Weights of a small transformer language model.
Size: 8 layers, width 192, 3 heads of 64, MLP 768 GeGLU, vocabulary 4892, 5.68M parameters.
Architecture: RMSNorm before and after each block, capped logits.
Training: a variant of SOAP for these matrices, 3695 steps.
Each number is 128 + 32 x the weight over its row's rms, rounded and kept within 0 to 255. Layers, rows and columns count from 0. Numbers have three digits each. The size before them is the row's rms in percent of the matrix's.

# down: layer 4 MLP down (transposed), 768x192, rms 0.141, rows 701-724, columns 0-191
# gate: layer 4 MLP gate, 768x192, rms 0.149, rows 702-725, columns 0-191
# up: layer 4 MLP up, 768x192, rms 0.151, rows 702-725, columns 0-191
down701 097:157108183089126075171142120098127145139093098086132148094136076095115160116184138153079122109140124106117135092153121103143164158125139151161063140126098129105127127100176102138144156158156102162166063100183184187142103126097100108145104076165101080153129077153138125170148158102105094169103108121129133130090137056084124065172084107090159164039113157210163129058126095174132154124121158160123134169074048127107087179083145075151165157107141087086118174113113083116157125116113097089138099151113127167155135105102133113198112123144177135153109172136099125154180134134146118149
gate702 094:132125096100119127157122126083142168165164114168115096184134160133163095209137213127125145083159187078134127141155125120122160120147060168137131151152134145126071104142109142120141151158125166156133156095107135143123155126106144118119045159157157153101165146108143103061127126197124140102181097113071139099169135128119107134075103123141145160096120175124079077164162097098126079117124089116146101146128088152093107173112157097136114172154189122213161082168094113116178099132170091157131091173100098091100175148079186167148065151169129092125143142091113083131092122086180158181
up702 096:096099064200159114154118102094155102124097048103129203125098082092112153099106170172117137101149129178154060095114107145131081129149149152126130147158156138138102101160167137093093083140096145119145104100135088141176061120128171068121114164095125092121140136127102103161108134135143156107130139133115107122092123174172131125116147166135123155140109091096114124105098162122110116094146139127165170141106119111131155087139133164118131109082071082120097194147080115110171092147099040114113150203056109136152126176176169073158098165144116173076177167125176098152146151057118048097
down702 106:103108083115117103110116152086126144144125155165098096132115088115103154153114205130160140150174163176084108155086097125093069134146118131172152113126140170105118119131133045104109156115115113148057130134090151139125167154103128109165126141165125138124141155082177112102152157130101119133180120127131146154069124168175127051140135106104080160137103178093152101125143119078111062120164113158080203163188131082095080113138102130131153143160122099128183052094048182137110130162151151070163070111153134110090152095094112143113135144121118073122118065064105139130070160202147107167
gate703 097:151154180115155068130147149125114098128083100129098174089105174122065167178132114097174089124191122123098105139154178139161184169115100103168109094084082091073113165087106134134121146144145116125162103129128103131151147105143124149173128136235094100125147095177125096141075096165156188119153119110119134145140162101127155158093243123130158151194152116146147102140149178090112120158156145183122153149100113121162150044072104093130136158083173105097173117164095176129173149129125076138150084115140152160172092096123133087097193133117109137122149119161114086137156159162117087139
up703 099:132151114182138141071116129155111210056127072152137105110070101137097087134094145164089160169103150151129124126161042108069113105044147168106117099101135208090181130157132154096124133157161145119109122138178157140153177106111140141106152168088123094134128142140108187115102126149108119137144117154112102132167158139138199123167114108085131176142144122136187048166142060128170137107118176121147141158085086154176084095093153168135117151125088102117137087091114121069118160139112140111147082178104138130147084173144122165197083159153158104154117090118084164143160163166121132087
down703 099:152105181109061148109104148122079070177090133138147156130113113139082134097122131098080162125175164106118153096079192159130130087176124078142136142174143150196076114107087123107088136145078139136153123093107076072146155121109114159153101112111117154088200128153147129117112179148094151103087079099133153110132071109135088113128173057150099090130089157141069172076066133156142115143096102145107080118157144109082133159158127158166148140152117122177080141158067126137109121133147085161169178076132134111077055116143134076157159096144194117127183136126151116063140121120164078131
gate704 098:115166071130155082131132159131111145184063125155163084135144133096131130151116128111120167128070105092112136090149116080193209114122134104107127101086136049136146095150110105151170125139138168137090181121127236150169170150178154128136123171134140098236189186155191146159098134146103095139129124129089106100113144153161109129120146125130161106118120116133164074154131135145108068171127129164131093161098133145081127138154115146129103095153109062156153185093134196108146083134092108139091187115174129086173122123096183156190051126118098144115130088128152152129118102115122133126
up704 088:085161146105130205087099151089114095081135149038100124101119139150129111114103076124190153128130145090150112134092135129131044112116145102119152145116096154153135084123131117189086128113098084115098175096167060130089106149125097093100155108177111143055076078086092127102143110124159157121147147179156105136122114111083138146192123126089144176091130166122130177070099153137088129063136162074104187118190168104144101089088130117153184157115127155111107117163103108104156126117123152113119075191057175156070135150167132067085120147167093083151154160132124114133125140130094121120
down704 096:105164093114141093231126156172097159091071118232114120141123153079098161147101094140085113163077064189146104129169095139119208114119163140134077127110153093105136110137116116074117085119090182160108160160144174098141172163150210146077108102121140089160160164144168148122080129133081129170088160112132072112139154144162115113114143113116128145191106064139144078127131145130090089137108117133141097149075171137086117119136099147126105162172142115166145154084093161116136116188098120086137192098129111102156128121132142187120086142153156136100102131118110083058105122092125147142
gate705 104:086116130110126113140134082120167069139073179085166088137167126163146117092147134166105123093124156068128098131109085086138105062145151137066084140124144149094169138154072119092146131142153127101121124051127163149170135166171151172105113156119098067168151134143166181126147111150089135169127230135138134149136228143143116114134154117161099150117121124141145116124098127040143125071132170104142168096101086131154162126113151125108138100138101130122114107182088119110160138151141162092153101130100195140135129107177149168151156157116060094070055124188150067135123136090175088170
up705 101:123120128140081093099118131133130104197139152079092144150149214134122087158118152168166093155149134089171093159147138160152161194157119101145135084096183117140115162199057180147119150139167168122122090092143167082153128149150202094139095119082107138111081100080144126126097181130051125097105167096104138138137167140144163147145195106141159100141178066093131101132092102153130138154159144114113098178164146158224139086161169112111084064117068096146104171171155166119167153118129091120116154093123154148179131146170156132106125093113124083103147148148091079100145114123129145136
down705 104:172157147095139144156199147144062127103128124146206106154140092103128104123111150135074121128123126146150134096143117082090137070125082128133089116145085088110143111089119096122136117127094164103147101161146155167106141107130114115141107129060126160131121137162179168150101152136088139153112099098108120108128124122130074104160114189190064204135129130109132108173110136147106133133132013126069094174071122097069097128104075150109156110164125156134089143185067142138160099211093145131204146119093129099158087119136091097144160194146116187148180151087121123180149092112083164133
gate706 092:175171114118179089081196142139160141125145164157115091097148096094093152130173179123137097087214121120129125138127121166102117134151036123187110137127112133202151087128139184121122109106081183102141147119076121188152179129075097158169152189098110113100143134142111159126111113100165132162076153142155179115149144174148158128114083134151120091136154154102170132126088085142172064083120071138135091099079114189099082139128089093067099137112105115193066075109152095141092123072161149102106126122107196165139104117158161098110129095155149166151132120122129112119124131095081145144
up706 096:087118107065128096068172114134155110124118132174094140104167141119126104105139191177133062155176155127153112097140097146096140129126088144162171124172121142165124152112160124082096081136068153117202113149081071148139191185118140139110146199161114122123136113110086163095164093105171115101085100177161163123126113146174174124097112152109142128124151164108165132135115105153211170121134136118144069116045107167075062096126088150129145101103093118157173076178122085150099160092157156123122117132094123145108158134087154087121082109102127134137131127104144138129034117107073183074
down706 098:103075141141104117112135113125161127119139136119178186105192100111222100186119081154130094144071119141087066160096091108151126068097164096101099108102158147062112116111163133098103148155133157147135131150068097056132120064145150139155124102143143138147163087109173111074119140098104120131110081200144101167091092094050159184137153113101170186173107093147131158125098153170142177130102136109184162179152128145101091174111197115125128089077078128171143102124099192128127156161104087123124125170118073135113112131146098104173125135134096173120085127142128129064135151126125113146
gate707 090:165136189146107099119102170149145154113152117191112155137117122032132074185100146164147179185175125130059123134131077091121139076096122162123109104157147148178141114139224092096138184153172118130125139140170178112164125155120111140120116134092184117149142144148146151148114162137119106119105099144116087174086140118110162117101127143087130139086050131117168091176167110092116114114143146104057126140124185159138173124122075163091103135080132138169106141127089110133135158127139160138138090145146129084166128114155104083212147062118111167134059127180089067132119129128062129186
up707 078:105166121136142150166158099093077081121109163095144099063136117197141158083149094100076133033126085110231113142144135190147113138153126094114148111118091101160122081097082156174097127109084171124103110106088115119076135094127115157143117101126085135103137133115113110074117134138120168141178117120122188093148111121174105123121115119138100144165186105142112147085122152127152156124108113117190107096086073115144107084132176086184137140170115153109165144143159147152093081151154094075134141128123151169123155149115160160087123190154138095105200136058163212130128135112196176088
down707 088:105146133143127153128130126162135171114191088157085137152086127019132050174092124137127147080153135127139143153053131143155065116177119146129114122109156106191141078129175161130059156171152093098094116126175162143152129140142124128090119094096132160111161165178166143167074140120133140107128157103088122141067095111146140124136143182103122126103113106114129086143179150086088145121118141130034109118075132184098161087109108129088084094114153065107103138102151069120106115141136162126104106147127139100137135116160117085198149083118091210116074137140065117133131156122095128205
gate708 091:146137121081098145149182149110173077131145080103109073122109114078161149111090115169188112102120082139140186128157125138137119121130103102103097155124145191074203100091085091094076168104120108094192151091111080150116109095097057088137103193139116179119167104133145078221112135093180088090145162154163127102117114048098133132186076143127123146141141108146116063160121149152060156120108157124110136106133111144091112108119122178149095160097145107146187096146151145112161143140056129137116137118134103094136151134166135109089157125103120084174121142108131189143204071143131119132
up708 095:123130172126132085164076106157125138158108165151134155098083154113140116172128126129144135178141170114099149102082139154094121200101151134134136146100144133141135140118084150065197146166147137094074118157167091076187133146110117167061139085138138166113085134121123123120135152140124107147137140179116162171123119157108118089104159103133104077085178111108193171031145164128062103142167152094136101186163124127175098092087148145135156087083176083192039116155144171189137092146090122155082140110129141096163099056125073143097136135156097134111109170154128113089069158109142146109
down708 100:096157129131114115126138100088172124111113087118130097066134127129137134148121090123129118204160155119135129152173177110165131128109158094122142093140147171168180159140134150103146167098083048168178136112184157168141113120139123110160117167128077133087099095146098046211100067115106116137146139077104122148121095144145123140172165091056108144120155190083162119064096140113140124119088132176175140152184140066109131124177145185124105076098086155131168104093122099136159168087113097104086144089148097061111137123183152155149120123102086089072142167117138169108104087162086068110
gate709 101:151119170093170147140126167158157159084122068131144107098140071114132054093158128096117114080136130103113171165118097114121174130115124157106128135080092125173173144143122106052141079112170221147152145100119098145142201187113108061219151092123075147161136103149114170146130126131100091121146112080141124090157080090164100171091112096112160145123126110109148170206114119109141106072125052155148094154131090120121093140104113101114136133124142098161167211149141117234145110142118166116119108138111166112118071161171134112145109126116173140113112103118156087129154117092180140143
up709 098:138135067139182137153126102095106095096108147134118168180148139090124191182098139129145142220173141188193067175130142106085125114130126135126073089116110177136085126185162125143129128123134156172114106112098171132152179099174159146085083154160166180120185112133155134074142177168124145121165126147172082143158152091102073096153100136077146198095156173129102157153123062119122185147134106149100070170134125079128059129136121127148161144093148139105099083130132112071139151132078084114099165109108142142111082136141135149090162112108132149164120100214121154106138160118138078098
down709 105:152106195080140095114119109120113117114124098122109159118093162106144103088142120116193115075170150138104083103194150130083126073159145129172062172068158090118092185154084130102092176120140165143141116103128132164124117121137140133115121164108095128116109174128066140158140109101145121186105091092098074123143054102063096115134119143150052144139137136063145166153159099133104160142091162093094181076083032103185197121076137109118102138132165132135155162136112134121135078109110088148123174085129150123094144088182114134095160151161163111104104155153102116139098164148164202136
gate710 097:107111080131208114114118158148139149168103160082119070186151112112117117122172134129126127130169159100084056162196150196107130161066131128085156110079118153122191102190081175136124133140172141143108071144075135105086078118177127070120163102109132055112176147096100140118077151139068119086114104154091126187164114137167124137123108149114151133081093152108173119078076189119117116126136112188121115123119137103159113110093137132118147140137170143173121123145118163078102128106096089106075151162155091116115110145117114182168140099169130176125138177061153091178081091138123108088
up710 099:128101111155117098147201134119116127099081178119131095169110131042095136090141158106164144151166140114142078113156140154151140136117102143090182138124060238075132151088118187059109102116171088150104062084101149115074145088153107096138137154168099083086154136152116153144168094122129134098151095139121127159140115085086118138144105166153161114134126122121159064088111165105066111116121092104074113174127113062096107120137088086138206156135165130119105155085090168145060160096090086136114108156158148088114114119099122130148100091131123122137158117067107107137194108187136091124
down710 098:224130133177086131151080061069147130116060138108146181115069126178185135162147109084118179132118146136149144130106123100140138120126131060154118105135166112145104170157165077086099148122092196109133206064170142133104142089082176121117136141101140150135127069166121114187134157133178153134115140105101192153101119099114189141134073099100108124130170104124096117176136133141158116106143142147214132118142158148160128168123173121099064110126090104130121132149095073141177133144133084091155073115111157071131101153113150133089088141172126139116110112199118166080101142110145145178
gate711 105:125140150194127166157151123110136107119146135086115098157135102089120186135093096153108129121084086123134090096111122122132171123138116182109086169079134157181110154151146171131086138121095158183105089153182108066154127163088127135216107191088145168111112142145094123134155164156169121117105169173124090166094092145148109145168072137051123070087120165107114143083155157130164166116126127150149113124151099164143085122165090099164000160094151150149149182154115175120112129141219155058127106151106105117118112129111132128129138158158081143182155133121193099120122118141114099103
up711 105:122106112125162081189128158159122196133154085128172140100156078164130145100155093143141126134167152101140163102152088132083133146147142095135122110101105121109125121142106143157109030148125148106099091074042132064108156107181125159147082097091128114143121162147100153122120134110137138165106138128151157128094110112192158053138178144082163094099075109078149107130119174094076075106141096206119066136119154098154146217123127141110138039098103150123133136145107113081115085124119122057126156139137125093200160167121165137104106115143078165149131162157132149090151130150144170196
down711 101:112126132152133103095127120102123079099184118177117079149113163117113119099103170160128150105116098170138166191142130184120130119130162146135144153172152119112171126158091043094219165160124055130119144085154111144159134185108105148106183092133122167126099114116175073104117076104094113177143101130118129130119120160075100143170094098176126145071103106163093116126121069133153121141124121092110198139187083107111197121126114117125125166149078079113117099117150102169151147096102159166109131190137172177112164094175178149109129082154147132154132084110099125197036116106123068135
gate712 098:107127101199158125085167101068107090133141161178140108087150125114158190085145171118134117107059133118140111136115107110128146103076122122177093113110126091089144110195169144107153128146104129115099142153101158117067130082188101128100145152078116145149165182143173134106121192128105084093124093160136140171123134129095146120129181093142160114168169154054111178132180109091112152150136138151100092101092122138128123133115123089151089121124125103115123160103102166143101196134174174113131135199191055204163164117079119179083137097151134095070173196154121143169074120100122175125
up712 096:126161074090147111113104090166109073142131176087123109183167124121170122130135143075098131195123154166124106131176103100137064106119129121073092102143175101132166116159103093141148086152102098130092078128145125117114098124096150120155105153131142144164127088108186169114133112104107152139158107198109190095119172123044035170102105137114089193105089136103137132086102142091152177126135166077139169137176152073106130101115179165143093177127114117110109102131161061105126154134121113157091113130164160146071125139146111122128189185112118128152142072170131102194097131068111102054
down712 100:125120096115114137078161177165126135161132118148105104125075107116074140107124187124134142108148088104090094118135128164110123186128107128118128205176127091056108151083102129182077168124090132141139180121123116115112153157172082142108129111119168123144136116089093156163141139161105174080099063109130126088128139160171143087152176092101169110067160154111100148195139095153160113153153139174175100106170108113107140109098095113108158056160145119199111123104144084134172072126189204159134168143103113200129149187174132159154089129173143120155134171109187174103152092075109156164
gate713 103:120160132083146103181134096105180183093108153171150137109113140130143186114106163122131090205095107043120131132123084058108052128146110141164042113134155126128164112095107179140133136095189157162126137100105212058126175130168108136109152126112137123131159116130118138133168160130136091134093154083119098198096108135150092117092114091111120129162097137152132078205158163095077109101133092102133109109147102082139067087057074156135131165168115110124098112167093104113157106176149086102159141127099107075095145087097112126173102158128117091110113123153088145089121165159123088171
up713 103:104171148079129089119112148129115166165145101103125088110121104127136135192114141129120161065143122066147093089179207053118076162091129099146131040113128146129140163167123087121114083170132143085103115107109213118117145090136053092075146123101133120156095105155103154112158112139160134079180195154140176126138134132114133161176151128110088141039107146160090123152104109098133141119168170170074134147150148166169120110101130157128083130073116172138124173139103148085118133113157139111171130128073127112164114129176105140208187176105129147086120195119148153145122152076160135145
down713 103:167139140088088169150162132137139074107141144138113149083124150095135167063161137162140102151109063194163191073133110189181111112164094191146125136138191102091122124122120169103173138096147136140197151099099071138131112238116142144169111061121176117157109140126125100118103106113169140116172068065105138144150143141148097125126115120111118118154095117127124113141100134136090141080107123082136115183152123063119102127090149133141178090170176114104056157128163154177147143138120129133110134088153136122129217131146121096114093097161156107144104079133080202159201103149133119128
gate714 091:144149075137135156112129129096141161108059110104116166147151108134087087128150166051100174154053092075119159147105156138092111181131173146104135062108117133186112110099156087151096061056082131097177156143090170179140152169092102106049148173178175134133126183167140113159075102083096114114116082114103112129098139186100141080108121154105123089095074132172131100097099152147177090136114135134112113140076122157134125123145125098129171105100154116185180211099118181123170116117160157159113117111169181140134187178136134124094100158101159107129157145148126101136103130105147122151
up714 095:144183096101146162059163154137116128131125127130200116136069090190128143126124165132172095177148167156105145163164174111122141122085152108136180140110122133102118099154126153089133118123118168147149089063128180126110121115113153195168137135123047134096139078099099090090075114130150083103141156114112164143149085128141081124125080123102106139186142106091107153104138151140080149111149096169107113115111169125098074139107138110148069087132056125110122105044165137149102127132125183116121160187128104153124103167178110174123074103124165150145209125181173102108054143128116058066
down714 102:121170150204183094120185167120114101095087103112126139077105123078083112040147176103150163125151147144154165085157074099159144145117140164113115152094124129144145134129122098126134183133125120142181113174166115145105092150106137067070107189089099160118157113103117106119172089124137100134063119122073137155081065150087157090147177167130094237128098175211182165142171072153199110143144072172102103169155107145118166133124118136107094157139182134119101123131085154121140128079119112134157096139118135133098114112153149098137151184144109123086099121138148108131114125175086130133
gate715 100:120117131146176095123170094089151121087144130138161093099102163169140160140165142187186224168116102127176109131195124167098116115090117138172136106197135123123105144183156151108037094149119141079164066105141141095132151162140166188163112135154134098053164097152186142116121147085131122148077168107136081145183137117113130142069123095106105109087116172132076176095137143090075153083128119100106098126178113096131140153094085111083226160088167116141099164186103167113156103104084104117090115119120097152107125093144150141111163120137145129149158136137147153135155094128179160128
up715 101:079150119153134134168141114120167085139170111125151111094166143114139182180184147119196118130080104065149155090107127133098110068057097172123135153107175098141144126147147084081132169135145118105153113148117141145137132168134123201113114115135179104105163125204165108148135123102117104149083127095165105097179210096111105146084111094143101103057074120116111143121137154089129125134191087142085078138088165118128123100187153167142193087130096152124030162144096117144142154105064120144090150141153116139139108105119060150158069106107171138155094085160093175137083125147117131170
down715 101:142134129161131127073084149143049118154119081158139110174181169136097150129106095112066126128131133173123106107146136090133144091184181106076145150123145121176126164198088072150123130162138142140080159148179128097121150119128167035069123088160113112155113169134096124111165154130117105145139088167092107134108126094071098153169119198140103180087148154138092152169076124110121145155144161152178151174086090099084180131108146145101055155127111189127103139131076123071129143190127161099163143169095169084145140198089113179147137179143088148141089092114130095107159119118113125111
gate716 108:164132114121140118137160142141085133164109087136121135185160189073137138137195135162124144170151152151143123162115109096080141158162133184064156103097083111169098113125076170163172076143088129111122138142129151178105155122131162082116185125134152147083172132107106174103135152133106163180159066062093068119141149082122149119142143116119114120086132163130195133200117076096127115135121102132145099134068088121051094113131125097126068140183142063156119074140160123124106089164086110159127095131125173111121071101125139129135141105059132143126048132147094114136204192154087103140
up716 107:132156156140121140128100051102088118131138135070136145167157146116141119104149151143191156169095135165103117067106157085137084135152099145075155144170116156124113191065107101130138160121090120115103137115169143121198111137135161144098125117170132122168169174100123170153174150091146141090072116102155115181085158113152102150132163132104138090151103120187153095141116141167116065113139124111080110151100065004145119132094082091145168134124146076123194134175119134161111167133177091102139063079174150134128105130141145140114113154112074110145107120147148099101160154131053188201
down716 110:156160105095096133137091142165149131124077141142148099096124058102148145134114103116120086147128187137131152189162115152179116144145125084134114136124161182081138125158123089095197146083142094091151132134109086159155110133210159171097061134144129098167141084169167122084062119135096131081033180182075161185133104114098104146127095124097120143136205110116130071094115108155129036149113079106145122086187216104147116178146150153130166109142132141145128166095154103135159149104117130148121168104145119138106192180128128143154170160177150147167102116111171130126136132106092114126
gate717 100:157125120123146136099150132124108090196111114105077074207087130079107078146163119107155174117095127143090140116123139099133103099133103168143119201134121117117146159093117069128103148054090167123121084099145172137091083065139123141119107080084105211131073157122141157054131121123109125064079157128144069154139144057114124126102107098146165194170122168119097126157184136189141130137125140110168116098078124172180125112144133142069151223157142133107094136120169133082146158156125110079147117176170097138116137140079128088108115098155110146120098104112128122117101198087130136084
up717 100:104125072099123169119131081147112089129145117138094140199130219120144137134139124097179071167137107106059175115161109100152118103141093155106119117103078113133093178140182063148135134116149163068112130141174149119066160133120199154156079125129119131127107130157112118158169101143129122152124129083132064146093130100166144096089093064100149087201110161114158190127091156171169118141117134143193113074133243116090151157089143146102110137093140136160110145096164170127079123146093149088126161088054103098125133109143094106137143124163127091094108135135120158151121156092198123131
down717 102:163145153143115152123140084124061109108097066096202120105124100194120116181090097081065117170149118154165119146082131110103119117166131169137191127100171170161116051088117153133131181144145142152135158185128102167116134127099105124139124167082147082088152121118135161118130066104126151108157127189091149093158142121103098165126118191070139140082140083131123058126150099098050138111167102113140155119124059165133127099113112109109182053069121174109134158133108081094143082117099101110076069123123151124091148104163105184158126133100138121102204145107130095148148089166145126114
gate718 093:145135155141139106086131103156150125134161147121162093136171083101086113144221105142141213181175079089117109106161189117095135105121177145102133154134151179178133080102121135186195132089197096134153164156079190131089133165162099161133109124144104107137162144119166088121164151101161133152097116144102138101181082125161130105086143108147191150141072149146093159105180170118138146149148170196100113129121184130059083063141194130125112165140127165165103125130102125103132090147181131157100105108101147102106116098134123184133094078065132186139105122112143129108092096086099114116
up718 105:132153192168167175131146171120131138070141131159149182123091135148115140090103158096127153067078081111099105123124136124079172163083117122099131103134120091149079080100050109133122100176154118082072136145084102177101129106176118157125162135127076130110151099138093171165131119104100141091161064183121104151103139113106130181136100162088175149156085153123075162157157125160134119114150163143168172110142144122128169183071112110192108151121135185169123137118090077111116153124121208125119108193115106133151148152132135055120109075078193097137117131157152113176114167079109086065
down718 093:122163108124060126179103122140110109200064120106106092160115193105164136095162084142180090096127158155136149143145096119192098106172114114151115166159127113108117126169124129070093130124061125144127166073151117139124142138120158096113117101118176162146031111126151107089127124137128100156068181147185149117147122140145112128134105052105100125103125137129148099114098125098160106081136137054151112099135140184121162113157167145048123102136123055108132121134146192096148141142110118149203131045134090093109100101177146181122115169193061161142107122105129149090105119114135152191
gate719 106:126202134141168189075145088090178172073097115124157125111174066086104176123089130124131140095087133141115148136163126053152139099136195187155135121159108127105158121140192099089197093116147150099116094151127159108094160099082079122146091135106108112116158152133127125183087136109136091098196167179134181134177110124067129175170125170130122160160120063150131152105102093090081122094099102181150145164172118175079151113132153123161158154146117154110153105103098162142114178180112094090182119130107124109168163106184139130144152163092147149173175133138100078098105173106130134099
up719 100:126121102119060101117115115113164082056070132143138109075144126155082163182148130132140150123121173145108160161082164132132138129157141151113150190139147117109177103124219107058172157160124085135141063119167103144159069128163122157097143162144102105112143155101163126132160097148180157067146109138111167121165098176116145126119140175090110093157147115188075153102086053080143114097145146112124138141082154168125172096094126131105113125112145145152108156115109097079171103127100083117106144108165106053145136100172182081101102129136154089174100191101166101179154192067160142135
down719 101:067076118120115080113187143148092157194174117114129118149097136116172133132120131113160102144151120114104110116138071121124116127117119109139111123104150127115097145108023087197095105128084078141092124124168143103144161097112117171117177100080132117145116153099137118154168116134135141202122152138083067123072149107166129132153096090139188105059093158127112120147159095107119195096139129145142112138144106081144107146154106152114161119123119101076120144102148114175094145112037157158119121130123150122102109187098193093187052080101105081078170112065111205084118097066113132150
gate720 093:100108104135078095102095163122153134141133093135168077108159113114125101099101082122168130110138182107069094141102157168117086166117117183111179165126153102132112132125169126180162162091147051067136109161104123130065122077157116139142085090191192112178128134102135101086168184189168163094154096134126092054131092121178141114149158095118120102118142125155153103215115078114149130099094056138070128177157107087076106083160132150130134144182112126136154135170095156167203098104142099084113131138097132106119157142122138106097081113112107104127128135147170159201166121146086143143
up720 103:081140121165133085106123154127167133129117105089101069100145122143127183155104176153103069150166171200088066135122160137135046185126143106130135131117161088113069189086186101136120160142137188136159131133163097133129085149170189123139142136157129147097081136125103170124141075196179134090105161171096191097131121148153126090075113095129115185165150122120101143122160125181128152096163098136135114084196121152113074113135113156137194151154129143139118079117107133123114095169139133157153190193094203131138121132147111131139162086095137098125175108155153166201088159122118163157
down720 106:120140151187144102115154104158081190085140114159162182114121146094141152074137075142156160082092118119149155134120111129107106083159164116084189124104134102106161071155107122155135155084110093153137083149118093087125137121092111115099099108133080193095151113064197176091117106103145159103137158157168169139139093142124103147144090135167107113158098143161159124124175107096103104102135111085090163078170134080137085132125150182140109083173098091119181128199205072148098192132151144138118136093187117098127096086121127116134159173164102164162126120150035138093049140127121165133
gate721 106:068173160186175159083074146109114113088159104123145060086104133130102093158119127108162124206201186106170139116103180131101113113140081156164127163095112132147080126108164124181121137091177148091133095188130191086117187183127185113105123105127141104155127147116140157140174163104126091081124100132132146098145097195141086121126102136117158112178138222159144104122070126155121136126135136116103094148135116132133156209141097078172134106118115088132144115095154109128134129175156143143134114104147127137098137180089086197153175090108148156090132116173132162131204164080106174123
up721 108:150162152135161091144124138122153119065128142108104118113102124119083125100123150138179136154083084146108138155100108114159147112178128143120157139110145156125103186167122093186104179120064120135122136120153124149128107103115154162179137163141080149107095120152074101196119144090191186140121115161128122115177133125095052105101095111074104182154117194127193115144101145223110100119091119119208150118088150154134182125151121109159147147156177116147187090144124086141126083194109157142112035104121133168185171144141071121120189173101105137072130151120179116123168093086100138112
down721 111:128166147156114114169084145193122072062077096142064179098135107127129153113117117134131101153168065143085167148140092169178132104095149127167153166125119151051130098150096112075127120098152098103163165117098105124088157136109155091142133109113168102126136141152091129117126148010127082133169183111118138083103149132208148162100122096188164120084141040182101156111118147156170121096158123095121087118130184145154104169129092160074122104164100107106130080179132152141172118112134093139081116108113121154111185155087118167122070134146132141125127164147108139098132142169198111093
gate722 092:189091158079122166122123129217134075121112148163104128109141081156084129141164109088139146122134166166056107087214065119154143115158134177140105131138180130152187154075173112181117136108072198135146187122121092145171151114091129086139102138123115140115134131122137099138137123139110152123115092162161142103104142130118125124073099154151140096119114186056149132131171148099093100091094189108070136107122081117098178144084179088161190146143152178195110089111148104136153138133181056044125103112081136157124145127101136138116092151088137111143080142139134114172156144115123095093
up722 087:156130145139158134081160109180134085119131097131138138102197168115056169137156080125128147186151155146073082202173072177156135130151142135149115150147124139149172178079200155146107152107064134129123199118143102114136125140083160131108139118167101086087080124100138050157155100171143139097105081163123168087098132175117138102088180157106154115123114114070107111144193182096168144073109131094102130162155093151121110131133081100129150131137146171230124134138132158168149182117127089105146104106100127105134090099161127141150096131137102117124125170120075131168146184120151052113
down722 097:151106049109097083091169097035130104159118122119171158117148132073183142142085122201122125158072102125159172195047109101128085152118147120115108157182099142091115133164080121121168114119187075148081117116197123138131127133159109178132101177072125102149179158056145154060151140129120055127142138132135174170108106160140170147119100108127121133142145071192112130104103135142146178185112039113164154087128142143144140163112092115124123112107076104104136161109148108122150128137135157170140170131157102160148136124135128143128143103194147157087121092092117080080117141115147133156
gate723 098:147145147147143134090140108166144203098146134135087089109138136136107136091140160120112208136138081108160138127196105128133158142166135095215158090134113146184153101110135140092088181124124076110106174160085112143077164113155071138104085137144156112132137168162126130090070124101159136086128141191131117154121112156077143124152099165196117086138079092146107142198159103126127105100134131110161158092188082194135154110150154070166047138190089109117127071107058179144155120059104113152123089142169106099087111131108131152111107150110084130189120121182107107126158165115128161141
up723 103:165165109164115115117202142138130157149178147107065126055130114064109067127155144172184128105131110071123119111179137106149131159098081124115131140156130083103069172146104162142111140129189145146161120125176179092107109132141116167085157151157152145069081086108118134103138110112141136133161185111111102154111085164120183159089155132163061081122113134063135112118087150118123123114154141130123133142150183148099126128136162031083118107102097195094114074110081139144099155130143178143110082151056142132175097129100161144145096079108155056077097121174115174125092156139176108116
down723 103:067107169133107115104141161061102092093109136158131130135128155135108106159127166098146115119170095122147141081102101134176133077150134108099106096128163118140182085162137078182063084150080126090101109180102089198162111147115134177124102200086168145127144048139157116160105154121119155175120141102137136103165081145143104129146123128111154151181101129094171159169137159078102135142071160079112165071139139133052083115167138169097152142114072142106120119154082110139081144108130092120116140104137109102081118176155080066084081161170113164145175131066120143130054128117177173109
gate724 100:097133106155129143143131146076107118201153172163132148106057035167079192140155126160137128198109143158175134152102091105112132165097117132135144073061099126118100172135124171132153080180148148137104097095113146158084152144156186190108128156110112113145111181130064167145121132148110148175101131180153127102108117089075144114120115149160098125087112178121145102159092081130127145098164123176171133054060151129116182118100107102096114093130148135142158133067132126101104162130131076106100083124162034133170159075111114110110138084096102132148133122109107123122140175074087173150
up724 098:155127164116152152067097167147133158152140177142111092086114103098134080094128158156089162157116144143169134094118139154042139126152136150107116085073096114085093154132135121169148191174173066084089162098094183089133139179124125098155119122093099149179064167085152183111149097126125125140130114131126122084130108148095102095192117171136106133107139115131092133093159117049124063061170069146118100104119196129093138201099124086097163155133061127131150139052102074102132077144159146113121150157091171117120089150085087129135150132181177130156111171108114112153110128136109132158
down724 093:114124112069151115169150063155139148073137114102175109171070217088093129179105124151202095183130196101096136161142165103141151109077129071122144126197137140137156125108108170040119125119138159150130108128136091166090148062066114159110109122151176074140183056142080104106159093098091115076186125081171156174100114131179140152095155076133154107164140138107099110085124147172105187132116136126143113134162103145140126108141166087163094121149161132135112173148141198165130127147075133127134099116081140122108146092140143145123112142121127139109148110174058116082109134103134143103
gate725 104:091100168123129123141112142175108146199134106125125067146159109112113110124118128130075123189147090112148115137110097094019125171102132108087109096086050122106105138123152121141172167117127096182149149075075150096167102155124164156138125115074140065185140167123157104139139116149157110092086125127158132117119168179137121087103133150147115148161093141140113071138122078116026107170078165119111115105084117087209116164181148093131161109138141145077183156076136079082132124115071113145107087150142138115092134145132159153153151124119168134166159097147101049158134111144203122110
up725 106:128128119138135053145083136084134091090132119102180111185161095099179136134096110131118117141151069098146078143159124160104115101127101160095143134175114114081110135096070112098095227156115096102173107089121099126155104169168126083196104081122162102153118175144131099165138139125155211129168133134142170163086040192100088107109120061127192107089136130112151119138140110111178135161151146094151129168159158119141122137186137182088130157093136187179082193120124141117125173121130116122135180159096135107113132116137105107117114121118142091056078174051118124146105151132136137159